Weights of a small transformer language model.
Size: 15 layers, width 128, vocabulary 4096, 4.62M parameters.
Architecture: LayerNorm before each block, learned positions, no biases in attention or MLP, untied embeddings.
Training: a variant of SOAP for these matrices, 87M tokens, 2644 steps.
Each number is 200 + 30 x the weight over its row's rms, rounded and kept within 0 to 999. Layers, rows and columns count from 0. The size before them is the row's rms in percent of the matrix's.

# layer 5 MLP up, 512x128, rms 0.118, rows 37-62, columns 64-127
110,189,187,204,166,199,160,166,224,214,165,205,193,216,199,208,205,172,209,137,229,198,210,224,231,179,181,136,200,177,262,199,209,218,237,217,185,188,243,187,214,171,262,196,151,250,222,224,182,204,148,213,204,260,229,215,230,176,166,209,241,165,204,203,195
074,173,216,236,132,205,195,209,220,215,176,183,194,213,226,187,155,163,238,199,223,141,180,184,210,141,194,215,219,216,199,141,203,180,242,207,196,262,196,251,199,205,230,183,169,188,193,211,202,205,155,200,209,218,166,168,195,162,143,214,147,277,181,185,272
079,185,200,202,213,176,289,227,190,228,227,212,200,161,206,204,172,193,201,170,244,213,180,192,209,182,265,214,209,239,202,182,189,178,231,227,217,151,212,199,236,222,209,208,183,216,153,244,137,249,188,250,222,188,234,275,200,195,237,192,216,156,212,225,229
110,253,120,208,173,195,153,170,202,215,194,233,224,242,244,224,256,197,195,223,190,222,219,197,223,208,191,225,170,199,214,204,134,197,169,189,249,216,201,206,179,161,200,201,199,207,263,224,184,234,192,217,231,174,206,178,187,243,238,175,214,148,190,230,109
097,187,223,195,206,229,196,213,200,198,212,257,248,171,187,181,192,166,152,213,219,201,226,211,249,207,179,226,220,208,218,190,166,156,218,200,203,229,201,192,203,147,213,229,199,173,231,207,154,221,161,199,217,175,162,176,176,186,206,179,175,218,221,183,175
102,173,206,157,194,193,179,116,211,218,196,191,181,214,220,200,199,238,206,193,168,180,263,224,225,207,189,180,193,270,205,145,184,234,210,242,215,194,163,180,144,217,200,155,215,213,272,174,170,164,175,236,240,198,216,253,212,208,203,155,272,187,203,188,165
108,237,217,230,178,219,149,176,205,178,195,187,213,200,175,225,182,213,199,179,151,154,184,268,161,189,203,180,209,231,255,134,178,191,208,196,192,177,212,229,231,196,212,184,207,142,218,184,146,234,246,218,205,149,229,226,178,220,249,111,211,181,247,205,238
107,219,211,187,120,173,180,214,196,206,214,154,264,186,230,270,164,250,177,173,201,191,175,185,195,188,155,150,227,218,180,169,166,156,168,158,183,206,160,258,274,164,196,182,196,249,140,162,209,241,154,173,229,188,195,207,227,190,204,227,185,200,215,159,177
091,249,163,206,216,156,166,176,201,217,247,173,195,214,233,230,235,215,173,168,259,163,231,213,189,203,173,196,211,186,236,201,218,156,192,172,245,207,159,166,187,155,180,227,221,230,142,183,176,170,185,209,185,200,169,182,236,193,204,211,236,230,222,207,207
101,159,178,241,222,183,173,137,230,177,194,159,213,166,184,230,185,184,186,197,246,209,162,167,234,173,144,194,213,164,226,141,195,238,229,140,231,218,131,218,177,179,238,245,211,190,226,187,174,259,193,196,201,219,242,220,158,255,193,187,243,183,225,206,214
095,193,207,201,231,244,164,201,201,186,183,120,164,203,233,254,157,197,205,192,224,164,218,202,226,147,184,221,193,156,249,195,194,173,196,162,202,195,236,223,233,189,210,270,160,260,158,231,195,195,180,212,177,179,183,167,224,187,235,216,228,218,185,157,220
093,219,191,183,234,174,242,201,230,180,231,183,179,223,150,195,204,219,240,149,201,191,168,240,185,230,209,173,240,230,227,247,162,170,177,225,195,228,179,208,219,145,217,216,160,204,152,190,232,201,265,193,224,157,183,187,229,226,171,254,234,152,214,264,211
084,183,193,166,166,158,204,204,236,233,203,207,284,262,180,222,210,183,194,163,219,207,175,201,222,210,203,213,248,153,262,202,204,194,149,154,258,238,132,215,191,154,215,181,253,222,215,225,202,189,218,196,205,168,149,173,191,221,211,178,185,143,241,183,202
109,167,194,247,149,157,201,239,225,131,155,158,131,154,216,237,259,244,203,213,248,173,200,215,234,228,203,176,209,229,195,173,227,177,251,265,203,187,184,181,189,207,211,218,229,178,184,211,187,220,245,169,228,195,241,238,209,236,245,201,175,219,162,186,181
104,248,186,170,166,230,149,196,282,199,159,241,187,214,236,209,204,175,194,209,182,190,249,226,184,177,136,173,179,192,222,157,154,220,183,209,239,202,212,211,195,139,225,168,253,234,229,203,187,192,253,197,217,219,182,234,190,221,231,181,162,257,136,158,180
110,237,188,193,189,238,181,172,184,167,190,130,184,217,240,191,239,156,223,170,158,162,184,230,210,165,159,184,212,198,215,158,218,259,216,209,178,240,190,194,198,154,229,224,191,138,186,187,194,161,193,202,210,222,187,239,189,187,222,211,208,221,224,236,181
094,165,227,188,191,210,194,177,196,188,198,199,188,226,208,185,154,230,254,148,156,192,197,144,204,165,188,203,174,177,183,179,233,181,227,180,161,189,181,205,210,219,210,214,241,217,260,172,144,238,172,221,232,172,231,205,212,214,244,216,198,189,206,172,219
101,245,150,192,181,242,109,213,193,230,227,201,196,181,192,274,200,195,213,185,238,175,123,232,206,228,157,178,202,239,234,213,191,201,193,178,224,185,158,255,201,217,175,227,186,245,165,242,195,176,193,183,171,154,185,177,195,211,182,201,259,190,230,172,245
110,216,142,199,188,241,197,189,188,187,159,161,148,272,226,208,156,185,198,187,203,259,167,160,192,159,218,184,125,204,193,191,248,203,220,199,196,252,206,235,191,237,151,238,191,208,201,156,209,164,186,261,199,220,187,187,228,164,182,177,192,217,188,191,217
106,160,192,165,122,166,184,138,237,227,173,195,199,191,197,252,174,220,196,143,212,171,235,226,228,153,200,192,245,191,198,196,202,198,184,253,196,194,185,221,216,230,156,215,221,224,195,194,212,195,194,185,219,212,149,166,220,204,169,205,261,210,152,158,242
095,167,216,204,148,148,171,165,207,206,216,186,178,194,198,217,157,207,109,156,214,216,167,271,231,170,197,267,204,201,218,179,187,166,184,192,253,202,179,218,244,212,191,208,195,209,164,147,196,223,222,208,178,184,205,181,237,200,205,157,198,195,212,172,235
097,152,170,159,155,227,247,189,161,203,195,169,142,205,232,231,206,177,200,189,245,188,221,246,179,191,226,220,173,188,182,209,130,161,238,184,186,163,198,161,192,189,188,173,229,179,195,179,142,178,194,157,190,212,178,203,160,149,264,236,169,216,150,197,175
087,246,200,189,210,229,249,241,135,189,199,189,175,252,204,230,246,192,187,191,229,220,137,161,211,194,193,186,147,214,230,173,258,178,186,214,265,209,148,172,188,161,226,206,155,188,224,168,187,180,203,215,222,209,201,174,182,182,189,195,181,214,225,265,208
085,263,145,165,238,221,211,196,176,242,220,174,179,257,203,212,190,195,192,154,167,246,168,227,167,208,216,240,184,207,196,192,226,216,228,231,200,201,207,206,162,185,196,204,180,164,171,182,194,180,214,233,224,184,193,213,156,172,161,284,171,187,197,294,157
116,207,222,190,208,214,197,199,202,188,166,174,196,237,191,199,187,159,212,184,132,176,218,207,234,176,204,252,196,232,236,188,225,107,190,272,215,234,197,202,208,158,211,180,233,172,169,204,193,248,237,196,185,145,188,174,170,172,202,152,192,209,172,176,168
107,168,217,183,193,218,180,190,192,195,185,196,228,225,211,244,237,199,183,211,212,218,239,203,193,186,159,191,249,169,201,166,160,216,178,232,224,250,170,208,195,158,201,202,241,176,286,193,193,193,181,237,174,151,140,199,230,208,214,229,204,165,195,200,203
# layer 5 MLP down (transposed), 512x128, rms 0.0785, rows 37-61, columns 64-127
129,212,170,170,160,208,173,170,227,187,268,218,211,192,176,200,189,201,219,219,224,210,207,246,183,210,189,178,214,173,199,196,238,196,174,173,216,195,137,131,219,200,211,224,238,178,221,171,192,241,249,176,170,174,241,154,187,288,235,218,213,175,230,208,163
064,181,199,254,212,173,192,255,192,171,222,198,229,138,211,151,159,210,240,185,257,177,196,193,187,156,140,223,201,198,189,223,215,249,214,184,193,215,196,216,266,206,158,200,179,201,240,214,212,196,145,145,169,208,199,173,180,188,177,131,193,216,248,196,225
076,202,165,212,248,143,215,191,171,225,192,163,213,200,174,141,232,237,209,231,214,194,209,156,169,176,214,254,186,217,193,211,212,185,176,250,192,181,148,171,180,208,204,215,201,179,177,234,184,184,249,168,178,157,249,127,191,198,189,134,222,204,219,198,208
098,191,172,232,237,183,238,152,224,147,252,183,199,168,167,242,201,176,198,219,222,199,200,173,207,192,204,226,200,215,200,228,149,205,237,176,227,177,165,202,189,190,222,223,168,192,216,174,182,130,178,219,218,215,182,193,194,172,217,212,141,202,162,145,186
090,274,212,174,230,244,165,236,235,233,192,216,246,145,226,198,190,203,227,174,158,195,199,172,167,145,190,204,181,197,183,243,250,221,202,198,147,206,191,162,218,202,231,189,190,166,220,181,154,192,151,190,218,225,214,218,232,211,186,203,220,238,165,213,212
102,215,203,239,234,235,243,215,175,242,220,187,200,195,190,205,202,139,192,215,267,206,190,161,213,208,187,218,207,208,278,141,175,220,171,204,205,227,194,228,220,152,202,197,196,168,208,172,225,166,212,155,187,203,210,149,212,155,183,214,240,193,193,227,242
104,137,159,185,171,236,214,202,170,195,165,177,203,188,156,224,209,239,174,210,268,167,171,221,180,180,217,203,250,208,272,208,208,164,254,174,187,225,174,188,182,206,208,164,248,190,238,198,197,237,258,178,163,120,159,262,240,189,230,217,157,230,198,172,159
099,248,143,233,165,176,244,197,192,228,246,125,154,213,186,212,266,162,197,253,187,211,227,233,222,196,156,179,192,182,177,211,211,259,139,206,173,228,214,235,217,230,253,198,198,184,191,201,176,146,220,228,182,184,188,198,173,228,183,254,133,244,214,244,184
108,164,239,214,188,154,225,236,238,151,207,170,208,176,155,208,186,190,219,198,184,196,257,202,165,231,170,224,242,221,197,182,211,258,251,212,241,276,233,192,191,240,227,221,207,178,255,226,172,234,199,174,253,205,190,208,196,205,215,198,154,181,225,193,157
109,199,233,199,198,158,199,227,217,211,254,192,193,220,201,214,176,197,174,194,215,214,238,278,247,213,207,247,225,187,195,211,209,172,205,239,168,176,253,183,190,209,148,192,232,236,212,166,206,246,237,237,128,174,165,190,214,256,228,190,199,173,187,168,193
085,154,263,223,184,197,219,192,227,245,200,191,154,192,205,177,233,206,180,184,219,186,252,281,193,181,205,181,186,161,172,210,223,226,232,201,211,185,221,241,205,242,219,238,147,190,156,182,184,221,246,210,223,236,230,196,227,217,188,229,146,225,250,132,201
104,168,231,220,209,223,145,191,213,164,177,224,179,215,250,132,206,257,198,180,212,197,192,188,204,182,247,150,211,200,213,150,180,212,235,175,166,207,191,177,169,229,211,233,213,167,204,184,241,241,151,212,188,242,232,208,185,232,215,186,229,207,201,176,188
071,178,185,188,219,168,201,195,227,259,194,210,213,211,158,146,249,226,183,236,194,252,177,224,233,206,232,240,267,191,190,175,197,201,218,243,218,238,202,207,190,182,238,200,209,188,222,222,234,237,220,195,197,235,216,184,226,231,187,198,189,201,243,216,238
117,228,163,156,219,178,217,200,200,241,270,157,214,214,255,200,220,197,239,180,213,217,223,234,115,195,172,206,197,183,212,212,177,207,167,161,187,231,133,232,228,178,218,234,168,187,163,201,236,143,187,203,223,205,159,175,178,175,170,244,258,207,220,207,200
101,188,200,202,215,165,220,203,222,208,208,178,222,220,181,216,252,206,176,216,200,194,173,197,159,184,295,220,164,159,207,226,175,254,179,150,192,212,139,215,209,174,202,162,226,154,206,190,178,142,168,162,203,226,222,216,137,191,224,193,193,137,216,222,151
120,192,161,147,135,254,170,220,199,159,179,239,226,172,195,208,246,211,200,163,213,176,248,216,194,183,142,212,214,227,143,204,253,220,236,205,212,220,231,206,203,111,200,196,219,198,250,234,193,243,181,179,230,149,181,209,175,211,187,218,232,189,181,173,228
097,232,187,258,215,177,188,198,149,206,159,248,227,209,186,205,203,223,197,204,260,197,186,200,184,182,163,170,233,187,199,217,239,200,205,177,189,169,193,167,164,188,232,240,223,247,144,215,213,204,233,180,153,192,218,150,158,235,207,196,174,145,190,154,205
100,234,218,212,184,251,187,207,225,245,217,190,226,150,284,261,187,225,193,205,202,206,245,263,201,216,182,218,254,199,181,219,170,203,214,203,189,179,206,224,242,235,272,155,181,202,268,218,163,196,170,240,162,211,152,208,232,160,205,187,161,219,223,187,163
096,214,212,208,167,227,184,199,208,153,233,238,248,212,222,237,166,198,236,201,216,187,181,176,220,221,172,236,186,241,197,223,159,223,251,165,159,225,229,214,202,229,176,166,188,179,166,234,146,180,189,169,168,178,173,147,243,234,190,172,199,156,159,145,196
115,200,211,244,221,189,211,223,224,157,213,244,173,222,242,152,197,208,215,220,93,206,196,176,186,227,209,163,187,241,218,214,160,184,208,188,176,268,249,200,226,219,204,183,165,173,192,283,138,222,188,218,150,205,168,199,219,198,208,189,164,209,175,156,260
102,219,226,210,181,235,212,231,203,220,173,194,194,248,210,168,242,201,266,219,259,249,214,174,221,172,184,177,187,230,187,151,236,221,228,220,149,184,210,175,195,188,212,152,240,188,229,185,200,201,172,237,226,197,196,201,203,165,217,183,147,236,195,152,152
114,279,209,168,189,211,181,163,240,251,171,267,213,146,175,241,193,169,247,254,170,221,235,261,223,188,218,156,159,221,213,242,212,178,206,187,170,225,198,179,191,195,196,236,207,193,204,182,246,183,193,199,223,222,244,242,223,173,184,158,279,176,251,203,217
095,169,254,210,202,179,183,192,184,212,163,179,209,136,202,230,210,165,205,199,224,213,217,230,229,154,226,187,249,188,187,136,185,189,238,198,223,193,258,182,175,165,227,196,209,237,202,224,205,251,204,217,190,208,265,206,265,239,237,172,223,164,229,190,170
088,181,159,163,191,190,200,222,202,231,194,186,195,231,159,235,211,167,216,180,285,162,215,212,176,175,183,196,235,185,191,239,189,203,179,197,173,140,165,221,149,178,218,183,193,226,233,201,216,215,200,189,198,167,165,193,173,134,204,207,248,193,241,199,204
111,169,199,227,156,182,182,263,211,221,248,202,191,193,201,212,208,241,213,165,234,190,200,164,233,165,212,211,217,177,242,178,204,199,143,206,195,199,196,195,169,238,194,195,169,217,188,156,206,239,268,225,188,194,204,200,250,212,224,211,217,142,215,162,151